Weights of a small transformer language model: paired heads, 4658 steps.
Each number is 128 + 24 x the weight over its row's rms, rounded and kept within 0 to 255. Layers, rows and columns count from 0. The size above them is the row's rms in percent of the matrix's.

# layer 3 MLP gate, 2048x768, rms 0.112, rows 1803-1856, columns 384-511
size [ 93 110 102 104  92 102  90 108 101 108  93 104  92  96 104 109  92 104 101 104  99 108 100  97 100  98  98  97 105 103  94 106 112  91 104  97  97  95 103  95  88 104  95  95  91  99 115 104 102  94 103  96 100  97]
[[135 107 151 154  95 121 172 108 157 100 101 115 151 151 127 101  91 116 120  80 112 104 150 115 141 121 141 133 174  96 182 141 113 123 121 141 131 155 121  90 128 118 121  88 130 122  79 127 183 126 121 103 125  94  87 148  97 141 105 132 139  94 139 168 118 122  89 133 145 127 114 120  99 141 108 161 129 134  96 102 164  90 115 141 117 116 118  93 156 134 149  98 138  87 128 109 139 156 154 123 163 149 166 119 127 108 149 138  93 111 179 136 129 137  95 152 137 116 150 117 107  77 131 149 130 155 138 103]
 [150 151  82 124 118 170 107 146 169 140 145 139 109 135 135 131 150 119 179 109 155 167 120 137 160  65 124 112 173 151 116 150 128 114  98 100 106 137  97  89 120  88 115 126 166 127 116  98 146 133 169 118 145 106 152 143 107 123 124  92 117 124 111 156 128 107 102 122 132 141 174  74 131 115 121 103 114 152 106 155 143 110 107 108  87 142 108 174 104 111 128 139 106 103 100 101 116 133 130 156 135 111 176 124 122 129  99 211 107 101 164 132  90 160 122 122 119 149 122 162 171 121 113 139 150 142 109 151]
 [113 138 113 136 153 128 123 135  96 151 163 124 113 138 142 135 152 123  95 132 127  82 114  88 172 132 122 119 131 115 150  62 120  94 111 158 168 140 150 129 124 151 115 126  96 120 117 139 127 136 105 134 177 138 152  85 153 156 112 134 109 131 141 106 116 108  95  91 150 175 106 126 157 160 148 160 150 112 131 131 147  93 126 168 152 131  97 145 148  97  84 174 132 146 140 159  89 141 142 140 139 108 100 140 135  94  72  98 101  73 193 163 145 120 210 159 135 136 164 139 103 127  90 157 125 120 125 128]
 [143 147 162 125 118 160  90 123 156 135 138 142 130 123 162 117 147 116 138 119 148 113  93 120 128 165 137 162 112 113 130 163 103 144 135 135 129  64 135 102 142 118 138 151 125 120 163 127 128 113  83 177 115 145 116 108 155  97 113 117 150 110 112 105 116 156 180 148 141 134 112 133 145 153 110 156 109 119 101 141 116  87 124 129 122 151 160 108 125 145 115 126 117 106 104 189 163 156 140 130 167 139 126 144 151 135 160 107 142 113  93 142 151 140 158 116 125 110 115 181 125 118 136 116 136 113  98 135]
 [127 115  99 106 106 117 146 136  97 113 171 104 132 156 133 121 115 133 120 131 158 141 120 183 157 109 109 126 121 112 139 127 118  98 133 177 109 129 125 129  80  53 128 160 147 130  78 119 123 157 192 119 121 158 142 107 147 107 117 135 148 143 160  86  68 122 134  97 109 126 109 122 145 136 133 113 137 109 116 160 106 108 145 122 125 108 107 159 170 125 144 166 102  72 118 165 154 123  92 102 110 150 106 127  96 125 125 128 121 117 146 121 163 136 147 104 148 133 126 116 147 112 112 132 107 122 146  69]
 [154 161 113 162 117 124 117 133 141 154 111 152 139 136 110 157 144 104 105 162 136 111 121 126 146 147 132 120 110 125 170 149 133 137 138 130 167 122 124 113 125 130 114 108  93 123 128 115 160 147  30 145 119 122 114 160 111 129 148 101 131 118 143  97 103 109 128 138 139 124 126 123 173 164  94  75 106 133 105 118 151 171 121 142 133 148 149 166 107 168 139 134  81 145 117 158 148 105 143 128  82 129 139  92 168 106 174 141 110 145 150 102 112 115 147 122 134 107  94 139 103 164 118 142 137 177 156 128]
 [127  84 131 128 117 118 112 216 153 153 111 137 146 144 127 154 161 103 126 123  77 118 134  94 136 115 120 124 101 129 130 143 127 149 179 152 123  82 155 129 159 159 118 158 117 166 100 105 106 121 136 133 107 143 122 137 133 154 136 126  86 121 132 119 139 123 134  94  91 148  77 107 112 103  85 133  95 128 103 104 141 146 104 135 132 146  76 126 119 124  86 110 138 149 129 151 113 132 125 135 100 100 159 158  76 120 147 151 163 110 141 141 112 184  77 108  85 102 106 141 108 119 159 145 121 129 100 117]
 [159 117 113 112 145 124 127 162 138 147 145 133 119  80 155 150 109 129  96 155 153 133 101 134 155 140 129 108 118 143 136 172 118 129 151 133 124  77 134  66 153 112 134 128 129 120 155  99 124  87 130 121 186 131  81 126 101 150  80 138 105 160 130 191 109 156 115 110 145 130  87 152 130 173 117 133 134 126 121 154  96 140 127 181 117 132 113 128 125 194 124  94 120 162 117 138 118 119 124 124  84 146 135 128 139 156 121  96 110 132 115 133 180 143 146  89 104 125 129 128 126 141 117  99 127 109 137 127]
 [129 119 114 117 133 109 111 174 121 150 125 100 169 133 149 117 157 121  93 132 143 106 161  93 148 134  92  97 148 145  89  99 143 132 165 118 107 158 139 123 158 126 134 162 202 136 132 118 118  95 144 135 121 129 110 121 124 131 154 165 124 158 125 131 139 134 121 138 128 141  78 108  96 141 128 135 140 134  98 116  97 127 172 149 107 157 157 130 135 135 141 123 121 144 159  90 131 106 139 150 116 134 130 174 142 113 135 133 126 102 126  92 172 157 143 135 110 159 112 102 114  98 133 140 105 112 136  95]
 [135 149 152  94 155 137 160 127 169 111 156 138 151 124 114 150 155 126 127 131 131 128 127 145 105 100 123  71 142 156 174 127 110 115 129 122 120 104 152 136  98 120  98 133 136 118 143 114 140 101  87 116  91 148 139 121 107 161 123 136 136 104 166 161 130 157 120 173  90 109 128 121  96 152 119 149 106 153 140 129 123 152 112 118 180 110 144 149 115 144 125 138 128 115 119 148 130  86  97 175 153 119 160  92 130 166 156 114 140 114 167 135 127 127 149 136 167 129 126 159 143 163 108 151 126 112 169 150]
 [155 134 148 107 126 146  99 128 141  74 133 147 133 155  76 125 125  82 122  95 149 143 139 131 158 159 142 132 124 169 113 147 142 127 139 103 109 112 135 120 107 120  89 144  98 143 186 134 108 153 130 131 173 106 171  81 139 124 119 102 109 111 162 124  98 127 119 120 132 163 136 120 125 130 141 132 117 137 145 127  92 126 153 129 128 112  95 158 134 113 108 144 103 147 115 121 128  86 131 187 132 143 100 121 127 147 146 126 124 117  99 132 168 149 131 145 136 150 134 110 135 141 136 132 130 152 162 119]
 [ 92  93 142  96 152 101 162  91 124 141 124 131  89 133 134 147  91 121 150 137 120 154 106 120  99 140 122  84  96 170 141 106 133 160 134 131 131 132 153 116 126 151 143 160  79 142 114 106  78 123 120 115 126 102 137 154 101 171 101 102 135 144 136 106  99 156 183 111 169 139 110 128 117 147 108 147 133 113 139  86 121 137 143 126 145  92 154 185 116 117 162 148 121 169 118  98 119 122  90 133 109 145 151  98 146 162 106 110 108  99 132 137 125 167 185 104 141 140 111  89 133 103 109 135 141  59  95 135]
 [100 172 124 151  84 134 137 109 140 122 110 133  99 126 138 111 144 136 152 116 107 109 149 103 135 138 132 160  86 133 109 200 164 128 155 143 125 140 162 150 121  71 154 118  86 134 133 138 104 143 131 140 121 164  97 151 119  83 150 129 103 128 151 131 136 136 145  85 110 138 127 152 167 176 122 137 136 150 155 132 129 110 135 131 154 105 146 104  92 147 124  88 108  61 136  79 131 197  92 124 116  76 117 144 149 137 160 130 113 165 131 112 114 101 147 141  79 112 144 142 115 125  97 140 113 143 154 115]
 [166 150 116 145 119  85 119  96 118  90 144 125  97 104 157 154 125 121 118 129 152 131 162 136  96 136  96 145 102 152 150 169 121 121 140 130  97 184 138 140 129 158 120 152 116  94 125 130 110 151  93 116 137 120 154 119 143 102 156 117 110 160 118 163 110 102 131  78 126 161 152 142 131 156 143 137  92 137 154 108 137 137 121 129  84 168 115 154 119 118 137 129 129 121 153 122 112 127 183 132 171 136 121 146 156 152 117 131 133 182 154 189 112 112 142 108 136 162 154 157 130 148 153 120 154 109 112 150]
 [112  79 129 166 142 157 111 173 125 147 185 110 111 125 116 119 140  65 167 124 126 142  99 151 123 174 116 178 132 122 152 101 150 179 119 146 139 164  99  88 106 125 130 114 110 141 176 127 128 166 116 161 134 159 125 142 149 123 144 161  74 131 159 162 108 135 129 137 117 108  89 112 132 124 156 126 144 122 159  90 128 144 181 151 116 119 120 178 127 145 144  95 125 118 107 105 148 156 116 136 134  77 122 167 156 105 125 147 172 123 115 175 139  88 107 128 118 121 113 113 105 160  97 112 138 149 138 142]
 [110 166 102 156 123 114 157 141 130 122 127 150  99 141 165 161 106 152  80 141 142 140 147 139  75 153  95 111 110 128 151 113  95 154 131 139 204  74 144 116  94 156  99 117 169 118 143 133 110 104 139 125 163 152  98 144 156 161 110 148 142 128 138 140 101 114 167 119  86 124 107 119 112 111 110 134 114 138 127 135  83  45 108 155 129 138 177 142 139 133 105 134  89 171  88  93 101 111 152  52 108 167 141 136 120  96 141 169 159 122 127  95 154 150 144 129 100 117 130 131 121 164 128 141 146 134 144 142]
 [123 143 133 103 110 112  89 175 176  96 156  50 124  66 145 118 123 143 104 128 185 125 117 141 114 177 125 116 117  96 121 122  84 196 122 155 139 123 135 126 134 113 123 166 116  89 161 122 152 143 142 152 137 125 147 146 166  97 154 137 112 130 147 114 139 126 162 146 148 132 139 123 155 117 148 131 141 114 113 104 180 137 110 161 141 142 164 152 174 117 110 123  94 151 107 105  86 141 151 142 152 147 146 131 129 106 124 123 112 116 122 137 148 141 155 135 128 103 109 101 132 133 167 138 122 114 140 111]
 [148  99 112 135 110 147 143  93 116 127 198 137 145 119 121  99 110 166  82 117 136 133 126 121 120  86 162 133 112 120 120 161 147 148 139 129 140 146 117 138 141 132  85 150 120  96 146 115 129 125 138 120  95  89 107 127 183 120 183 111 119 125 133 151 100 160 152 114 153  89 130 127 134 137 128 155 142 141 169 112 137 134 149 130 135 133  89 132 105  84  82  88  76 116 142 142 115 174 146 109 128 129 121 123 142  76 162 141 136 158 136  93 152 158 109 138 160 111 150 142 114 145  94 132 125 130 116 148]
 [162 133 132  99 108 147 121 130 112 143 177 153 142 117  99 187 119 154 107 148 162 123  83 165 105 130 153 146 153 116 126 153 113 120 147 121 111  93 146 136 106  94 166  93 150 130 103  98 148 134 122  88 157  99 146 126 122 132 104 174 140 104  85 162 118  90  95 125 153 112 112 139 133  92 164 111 130 184 133 135 118 152 148 137 135 155  81 149 122  96 125 153 124  94 148 103 115  90 140 177  94  72 113 152 113 149 134  73 132 161  95 128 144 126 157 164 125 114 132 105 109 124 143 118 134 170 111 173]
 [137 122 109 121 112 126 101 104  79 138 118 159 132 130 131 184 137 126  93 119 123 125 115 131 107 140  93 135 141 129  87 114 145 119 140  97 144 110 124 122 128 141 156 138 125 143 124 137 132 110 165 103 102  97 100 130 158 130 118 118 140  97 166  92 138 123 168 106 117 149 151 108 143 125 150 127 127 120 119 143 125  65 123 100 110  86 147 101 126 119 137 155 108 127 140 165 131 133 112 129 147 138 142 136 132 146 104 109  81 137 143 150  88 132 156 184 124 103 157 151 136 145 132 106  97 100 121 127]
 [139 142 109 136 117 132 196 132  90 142 170 113 153 134 143 188  85 111 153 113 143 139 152 147 114 134 121 111 142 121  99  95 161 148 129 176 135 140 172 173 132 112 193 119 119 119 126 116 103 159 106 112 131  82 141 151  95 131 162 172 130 115 165  85  95 126 121 135 110 181 153 127 140 135 124 127 130 142 108 134 129 130 141 130 156 132 119  95 126  79  80  76 144 121 107 164 187 116 152  90 139 156 108 116 102 120 167 108 115 105 150 158  80 126 171 162 148  75 134 127 129 167 120 140 118 108  96 132]
 [129 129 121 133 175 136 118 148 112 144 105 132 142 147 159 100 147 134 146 121 127 175 142 136 156 145 152 113 134 142 169  90 162 139 117 104 149  87 114 124  83 153 108 119 169 111 144 130  99 130 164  97 152 146 138 115 138  96 131 105 142 105 128 114 130 148 141  92 162 156  93 119 121 106 128  97 157 115  91 165 160 107 100 151 130 153  93 141 123 119 105 118 122 177 175 132 145 112 143 148 108 180 130 138 117 127 123 112 134 110 157 107 140  97 124 174  67 155 108 137 141 115 148 170 104 138 112 137]
 [120 121  93 117 101 103 105 132 135 165 121 125 174 154 161 136 153 140 124 149 143 104 138 108 140 161 154 120 107 115 116 136 190  71 153 122 111 138  92 116 149 125 107 124 139  84 130 122 180  96 152 129 130 151 184 164 170 124 135 119  76 117 170 140  65 147 164  96 102 134 147 169 112 139 107 153 117 123 108  99 168  92 144 101 106 128  93 119 151 127 147 142  83 121 104 115 135 105  93  86 123 123 159 147 129 129 111 157 173 156  49 111 130 148 126 125 125 112  90 143 133 116 145 110 160 147 123 197]
 [113  89 202 135 122 149 135  91  89 144 111 146 123 100 149 188 124 106 149 155 106 138 107 146 104 103 168 109 115 126 146 128 107 156 139 153 121 129 130 124 151 131 140 133 123  74 157 102 157  82 161 145 142 129 120  87 126  81 114 113 139 111 156 122  97 124 135 131 134 126 134 160 107  90 134 106 118 106 135 112  88 144 170 112 141 107 104 135 140 117 118 102 152 127 139 103 125 158 149  57 134  93 137  82 153 153 109 131 144 132 128 123 123 118 147 155 109 136  97  85 121 122 145 134 155 128 157  98]
 [150 123  97 115 146 111 140 129 124  95 119 126 141  93 131 160  87 157 123 120 139 103 136 142 141 124 146 133 135 136 134 114 119 137 123 112 120 129  94 113 136 112 102 116 132  85 127  77 180 118 109 141 112  99 135 145 108 103 156 146 126 109 105 129 153 155 113 141 166 100 165 143 123 150 126 143 160  88 140 103 116 142 121 119  90 142 121 156 135 123 163 126 118 174 114 165 136 137  90 118 123 158 123 103 128 130 141 106  92 146 123 151 121 132 139 122  97 114  62 143  92 148 191 133 149 187 106 120]
 [169  92 119 113 115 108 157 134 120 146 106  97 134 112 144 122 113 177 108 143 112 140 126 151 114 143 156 110 112 132 119 150 108 150 118 110 142 112 106  90 121 122 121 113 108 129 122  90 122 155 137 102 100 122 109 139 107 136 133 145 158 138 154 166  97  78 144  96 131 128 113 167 140  90 105 176 132 168 170  84 105 105 112 150  98 125 150 113 155 113 158 102 135 100 106 120 161 150 110  99 134 102  99 146  71 177  97 141 133 129 109 152 124 115 123 137 127 141 125 125 153 131 114 103 173 119 126 118]
 [112 130 152 122  95 151 120 101 120 137 116  99 141 147 120 105  87 119 159 125 133 124 109 135 122  87 116 101 121 191 168 143 119 110 148 117 127 130 121 155  93 113 131 140  96 116 140 130 137 137 130 117  90 108 132 115 121 167 135 186 160 133 129 148 104  90 178 169 129 120 161 158 128  96 103 143 165 155  96 124 116 135 150 121  97 175 147 106 125 129 128 103 103 118 139 154 102 173 118 131 146 101 123  81 185  96 133 125 106 153 125 141 136 133 104 130 122 173 133 159 105 143 113 150 123  98 162 135]
 [129 124 161 138 150 103 127 124 158  92 130 137 112 114 117  90 105 153 116 142 144 149 147 128 144 145 156 132 148 134 137  99 108 119  89 127 164  93 134 119 125 155 146 143 126 131 139 118 114 101 140 148 115 155 132  92 120 130 132 108 103 143 136 136 101 130 154 162  92 122 107 137 138 141 134 159 137 155 106 143  75  83  94 117 150 145 103 170 108 102  68  97 120 117 132 153 131  98 132 103  85 107 109 108 159 114 123 148 133 125 156 143 125  97 130  85 138 127 102 113 123 166 108 123 151  93 111 165]
 [161 146 110  99 145 103 133 154 160 138 164 118 163 125 119 141 146 121 134 105  90 132 138  99 113 102 119 139 144 166 104 121 139 106 109 116 113 170 105 122 117 112 125 101 125 131 121 171 123 131 197 158 128 142 147 116 143 102 133 114 113 141 167 135 113 119 143 111 119 127 167 118 148 138 141 143 158 103 132  89 130 128  94 123 125 146 127 164 108 128 138 144 135 145 163 119 145 119 177 168 132 117 126 144 117 106 123 127 102  92 141 105 115 110 152  89 135 113 114 152 117  98 186 101 152 154  83 112]
 [121 156 143 118 154  84 155 120 136 126 140 102 137 126 145 147 119 141 125  88 153 147 129 185 119 107  94  96 103 121 170 148 101 144 169 118  98 128 111 131 132 126 108 140 166  93 127 131  99 140 147 156  85 140 164 152 116 154 130 122 166 139 143 103 104 143 129 121 139 123 140 139 137 138 120 109 108 140 136 110  77 122  59  94 129 115  88 148 177 100 119 146 113 129 103 152 172 137 134 125 143 149 158 147 107 133 133 102 100 164 140  78 150 121 120  87 161 133  97 129  79 152 103 113 132 166 111 149]
 [129 118 148 165 114 128 102 142 134 189 146 125 138 130 156 120 125 143 116 119 135 132 162 157 164 132 155 114 136 105 133 157 154 134 158 164  86 164  81 158  52  95 124 127 140 157 109 112 135  94 147 138 105 139 135 137 130 116 132 114 123 126 153 153 108 155  60 115 135 116  78 143 140 120 170 158 126 128 142 138 133 137 124 139  95 145 125 151 143 107 136 135 123 129 156 116  89 108 101  79 122 133 126 139 149 170 115 126 132  82 170 142 135 126 142 125  79 141 166  83 130 162 185  98 140  91 131 103]
 [124 120  99 171 101 116  97 128 123 139  96 149 165  74 123 131 130 147 128 104 147 102  80 139 163 101 105 109 140 164 136 156 149 133 130  63 129 160 144 128 161 144 138 103 134 140 152 129 157 128 141 160 119 151  80 137 122 122 109 110 111  94 133 119 112 129 143 155 130 167 162 135 156 149  94 200  97 155 145 108 156 158 131 141 138 127 127 103 116 129 114 140 139  96 117 178 120 115 109 143 116 118 140 119 119 149 121 124  97 121 122 163 211 133 114 146 124 140  88 130 143 107 134 148 141 159 168 150]
 [138  81 109 101 131 120 142  93 140 135 176 116 122 124 126  94  76 132 105 105 110 111 188 157 104 124  94  94 138 141 105 194 176 118  99 131 134 142 105  96 119 141 126 126 124 126  81 134 132 123 156 124 120 132  86 138 145 123 140 137  88 135 104 112  99 160 103 123 132  76 163 173 128 125 124 101 151 136 136 182 133 121  88 122 136  98 145 113 136 140 174 150  90 116  93 157  98  73 154 164 104  82 161  91 123 106 123 162 104 139 120 142 127 170 111 100 166 142 106 103  60 159 108 167 178 150 107 135]
 [105 150 127 121 104 129  95 125 139 115 149 122 140 122  70 139 112 138 111 152 140 175 141 148 125 137 147 135 116  99 131 131 103 122 113 144 119 178 111 146 106 123 119  95 161 128 166  91 115 134 167  93 149 126 141 150 151 147 121 145 109 109 146 102 124 127 136 186 135 112 120 107 111 121 133 119 141 125 125 107  55 101 113 157 121 137 159 148  67 121 140 157  83  79 123 151 141 161 129  84 189 133 104 126  82 123 121  90 110  92 121 134 111 108 114 167 125 127 123 104  90 124 120 110 109 159 111  80]
 [112  89 158  89 161 173 150  88 139 127 135 149 152  84 150 120 170 129 143 144 147 141 131 127 135 112 100 108 157 149  67  98 115 130 126 149 126  93 134 136 115 113 104 132  78  99 155 144  84 134 115 101 124 104 127  91 150 155 136 133 153 172  94 136 122 118 105 119 143 124 139 128 126 105 132 129 124 175 127 147 125 111 132 164 114 133 112 130 111 143  85 113 101  92 113 134 153 127  93 131 164 113 149 107 156 165 105 135 131 144  89 152 105 124 133 120 117 129 130 146 122 126 156 148 135 141 140  95]
 [142 106 154 142  85 114  92 137 119 133  96 134 139 164 107 159 141  93 103 121 136 110 101 117 100 116 112 105  80 149 137 161 111 179 136 148 116 155 152 115 119 109 182 118 134 121 140 159  95 123 163 155 126  96 134 137 146 127 121 141 146 106  78 133 135 118 113 145 138 134 141 110 121 137 165 171 162 110 157 159 139 143 124 130 118 175 142 116 123 157 129 116 137 135 120 129 129 127 148 111 153 116 154 170 134 129 150 100 145 140 128 115 117 142 110  83 117  91 143 113 145 134 141 143 153 125 111 132]
 [150  77 147 161 113  98 166 131 173 136 110 115 113 127 113  98 151 106 132 139 158 161 131 113 138 181 149 107 189 126 158 105 130 155  79 133  74 138  98 120  94 134 189 135 124 130 114 131 158 125 156 115  81 179 103 178 146 117 136 144 120 118 120  75 152 122 108 166 139 160 140 121 139 143 150  98 128 101 114  99 131  89  97 158 158 110 156 109 114 142 165 170 110 139  41 100 116 126  89 142  96 100 157 159  88  93 121 142 113 110 135 129 111 103 110 139 124 139 103 178 108 118 143 121 163 120 133  93]
 [163 154 120  77 118 104 146 103 105 145 113 154  95 158 117 110 117 153 147 114 150 145 157  82 160 142 108 143 153 108 129 102 122 150 112  58 131 116 125 102 140 102 109 127 132 151 118 134  75 136 131 133 105 100 138 102 104 129 123 136 135 138 182 113 127 120 140 162 114 119 125  97 145 148 133 113 110 107 106 122 129 105 132  75  92 114 120 108 133 129  70 100 125 129 111 140 142 150 146  94 171 102 109 103 151 104  97 129 202 164 112 131 161 155 182 108 106 160 107 147 116 108 114 129 136 159 125 170]
 [179 119 158 117 122 164 171 150 115 141 128 145 100 120  98 167 131  93 146 121 109  97 109 115 144 145 135 128 124 116 147 141 154 139 141  92 123 136 140  91 126 138 117  93  95 106 201 124 162 150 158  90 124 125 167 166 149 135 113  89 134 140 114 138 148 135  98 106 109 161 115 142 164 142 120  90  91 158 145 107 138 145 159  83 144 152 135 102 132 117 169  79 107 129 198 159 109 140 132 148 151 101 110  91 138 145 134 112 123 146 125 147 145  99 125 151 151 156 131 112 166 146 166 114 103 124  83 144]
 [119 126 136 169 144 140 164 132 149 133 132 125  90 134 104 105 115 135 140 132 126 136 141 135 119 128 125 116 122  74 130 117 110 115  99 142 112  81 133 155 152  96  90 132 115 118 168 123 112 134 154 166 149 181  74 105 111  87 109 150 172 127  95  99 144 155  81 120  89 137 123 174 120 138 147 126 150 147 140 133 161 164 140 179 129 183 103 124  96 131  94 162 142 142 112 139  88 136 158  95 155 133 115 132 148 162 194 107 173 131 125  80 100 134 134  87 148 108 115 155 133 148 156 113  84 134 134 136]
 [101 149 110 125 137 109 161 148 159 200 134 141 106 113 131 154 165 112 105 111 139 115  89 102 123 128 114 125 112  96 110 147 138 176  74  97 112 159 103 169 153  86 120 130 152 130 114 116 152  79 149  70 125  95 135 120 109 100 118 133 137 133  93 150 135 143 131  63  79 140 133 126 142 142  96 109 125 175 109 137 140 130 140 118 120 194  92 105  97 137 111 119 124  85 165 133 113 128 141  99 145 119 114 162 196  77 115 115 136 114 111 138 122 109  85 171 181  90  97 143 135 105 154 119 165 156 113 132]
 [129 126 172 146 126 118  99 139 172  98  86 127 142  85  91 111 138 115 128 120 138  77 128 110 120 114 146 133 116 121 119 122 132 105 117 157 141 111 135 129 142 120 100 149  93 141 154 107 151 120 153  92 129 176 138 120 111 127 131 122 116 126 138 108 120 136  99 125 134 181 152 148 133 158 121 185 107 127 112  94 136 107 180 131 178 117 182 105 103 109 131 112 104 146 103 152 123  89 113 108 154 139 111 149  86 140 123 158 146 128 138 101 145 180 104 136 168 146 155  99 109 144 115 103  86 128 128 158]
 [112 170 103 144 117 133 150 194 163 156 127 133 158 102 131  92 104 144 109  94 141 141 132 138 131 126 159 119 152 105 158  91 163 140 126 102 126 138 172 148 139 134 101 154 156 106 133 148 129 119  96 132 123 127 125 138 164 118 125 100 136 115 140 118 117  98 117 102 127 175 167 176 169 136 141 158 128 126 132 143 130  87 144 131 161 143 142  95 123  98 156 173 117 115 144 122 145 152  98 111 116 138 118 128  92 131 136 130 141  99 127 160 127 163 160 130 107 121 118 141  86 145 106 148 148 154  94 123]
 [106 135 136 149 101  67  76 128  78 113 109  95 113 117 166 119 151 148 164 129 173 152 159 118 128 111 149 111 124 148 138 128  95 122 187 151 149 167 144 113 129 115 135 119  95 140  94 139 149 129 127 160 197 155  92 145 107 138  94 135 138 144 111 100 122 118 150  74 129 111  99 150 153 154 157 118  98 140 145 148 106 154 130 144 123 139 142 136 138 112 142 113 162 133 105 111 184 167 137 125 188 124 139 138 105  99 128 140 113  89 148 171 146 133  95 112 109 183 120 125 122 143 114 130  90 140 165 148]
 [132  81 143 121 107  87 102 122 108  94 148 127 144 158 133 162 164 121 153 115 124 159 175 103 137 149 127 137 100 138 118 113 117 156 100 139 116 116 122 128 173 121 146 111  95 126 173 116 100 106 143 137 112 128 107 166 128 116 112 124 108 136 148 153 114 155 121 106 148 144 156 129  89 127 104 115 175  96 140 129 128 101 107 201 125 105 103 128 149 119 147 106 105 103 119 160 122 147 134 130 112 158 132 100 149 114 115 100 131  95  81 141 121 128 197  92 156 131 133 157 153  56 181 131 147 137  81 143]
 [150 132 115 113 127 119 158 131 108 104 111 135 151 153 116 121 149 116 140 141 129 113 128 151 142 164 110 137 117 151 132 151  84 130 150 161 152 137 119 150 120 153  98  95 149 173 136 112 137 118  72 142 143 161 117 157 114 149 130 121 133 139 144 102 152 159 130 125 141 156 121 120 128 117 115 117 114  99 116  93 142  75 118 133 152 122 106 150 135 121 129  90 103  87  97  89 114 157 130 156 144 177  95  56 194 132 130 129 113 148 145 155 145 154  86 177 127 138 135  86  85 106 163 143 144 148 157 138]
 [115 117 170 157 146 140 103 120 142 130 152 158 141 125 128 105 115 122 146 124  67 126 162 112 199 121 131 154  65 150 144 121 158 156 122 125 119 142 133 110 131 169 163 127 120 153 132 109 186 129 146 131  78 150 171 110 101  86 107  97  72 129  81 158 158 127 143 159 179 144  95 158 160 104 148  98 115 133 121 161 140 124 104 107 102 115 172 120 148 124 114  90 113 105 113  99 151 113 161 159 117 124 122 140 137 112  95 125 139 138 123  98 118 106 150 117 148 147 135 109  91 101 148 113 168 122 136 141]
 [110 151 140 137 168 116 106 125 158 106 169 150 128 125 141 114 104  94  95 125 168 121  95 143 128 103 167 126 154 104  92 135 108  98 133 138  92  84 112  90 135 134 141 105 165 127 113 161 157 118 104 148 130 118 138 110 191 147  90 148 137 113 139 119 122 124 129  95 162 143 130  99 137 152 138 137 105 138 142 140 105  91 143  99 130 106 108 114  94 137 106 100  91 122 140  86 144 112 131 131 155 130 169  91  97  93 113 150 135  93 113 107 136 134 103 141 124 106 126 172 105 140 138 176 150 121 160 117]
 [128 129 157 117 131 134  95 112  95  69 111 129  84 139  92 137 100 181 150 121  95  97 127 131 109  96 136 136 135 145 132  72 187 150 156 145 153 137 143 100 172 129 111 142  95 110 107 105 110 157 160 117 117 115 136 127 110 111 106 110 108 124 155 137 109  94 134 127 141  94 105 109 122 172  78 106 107 137 129 136 105  68 135  91 142  88 112 154 114 103 160  97 128 117 141 134 115 166 122 141 115 116 151 128 138 110 145 125 120 119 129 124 125 140 117 145 135  96 139 142 104 123 181 120 127 118 124 161]
 [120 126 145 159  81 158 117 170 176  88 143 167 100 130 141 117 168 119 128 136 133 118 178 106 136 173 103 149 112  97 104 134 108 145 168 126 107 134 141 109 135  86 123 189 153 167 133 119 117 123 135  64 110 152 126 130 138 141 135 111 140 117  98 156 125 143 104 144 139 125 119 124  97 195 123 119 157 169 140 112 134 116 140 145 137 113 152 120 140 101 140 136 149 123 100 155 150 107 131 102 135 109 138 129 120  67 127 135 125  82 137 138 172 153 102  85 107 107 127 127 193 118 122 124 105 155 100 115]
 [ 95 127  79 140 162 161 142 173 144 142 121 132 142 140 115 131 158 113 125 128 112 169 137 112 117 150 196 178  85  98 149 167 102 120 177 147 110 112 125 126 102  99 113 110 141 126  74 128 139 120 118 121 108  94 159 136 138 123 155  91 137  94 105 162 121 145 130  98 123 177 126 115 164 135  84 102 133  73 108 153 150 100  92 128 124 159 158 103 153  99 158 122 162 130 132 103 171 118 196 112 140  94 126  92  72 139 122 105 162 146 137 110 108 113 112 152 128 121  55 170 133 139 184 111 142 142 137 128]
 [ 90 114 133 111 119 131 115 147 128 119 136 125 159 135 173 110 143 132 107 112 143 101 138 118 184 119 131 115 177 165 160 104 130 129 193 108 147 121 132 136 111  90 161 125 153 104 152 123 108 165 129 145 142 116 122 107 145 193 108 116 150 169 138 129 106 153 149 141 125 105 132 140  98  96 134 138 106 163 113 121 148 106 129 138 148  89 164 134 123 174  86 116 112 130 122 122 111 154 120  85 124 125  60 138 113 154  84 133  97 131 134 151 154  81 148  82  94 122 130 131 149 125 116 118 135 109 109 127]
 [144 145 119 100 125 113 128 145 149 152 209 158 112 100 106 109 162 123 116 127 128 103 113 138 113 112  89 183 109 105 133 122 138  94 142 112 109 111 114 134 122 155 155 139 144 101 134 127 170 104 150  87 128 124 144 134 156 119 132 117 127 122 109 165  88 156 167 156 119 122 135 111 130 138 124  58 127 128 114 118  84 138 126 144  96  91 114 143 154 138  92 139 142 158 128 124 102 143  92 168 134  75  81 113 134 113 156 135 170  95 108 114 146 163 114 118 142 120  94 137 149 110 131  90 120 134 172 135]
 [151  91 128 120 125 151 129  86 136 103 136 154  94 124 116 128  76 171 135 186 104 134 153 154 136 121  96 120  95  85 158 113 159 158 162 154 120 163 114 162  84 158 105 100 132 109  92 125 120 116 135 100 146 101 164 140 133 124 106 172 179 151 130 159 102 118  84 128 135 132 146 131 107 133 156 140 117 118 126 137  94 131  81  94 145 143 128 134 125 147 188  88 118 106 114 132 163 103 145  95 151 143 124 169 136 116 100  95  87 101 106 118  93 135 155 115 141 114 154 160 105 128 127 129 160 131 133 146]]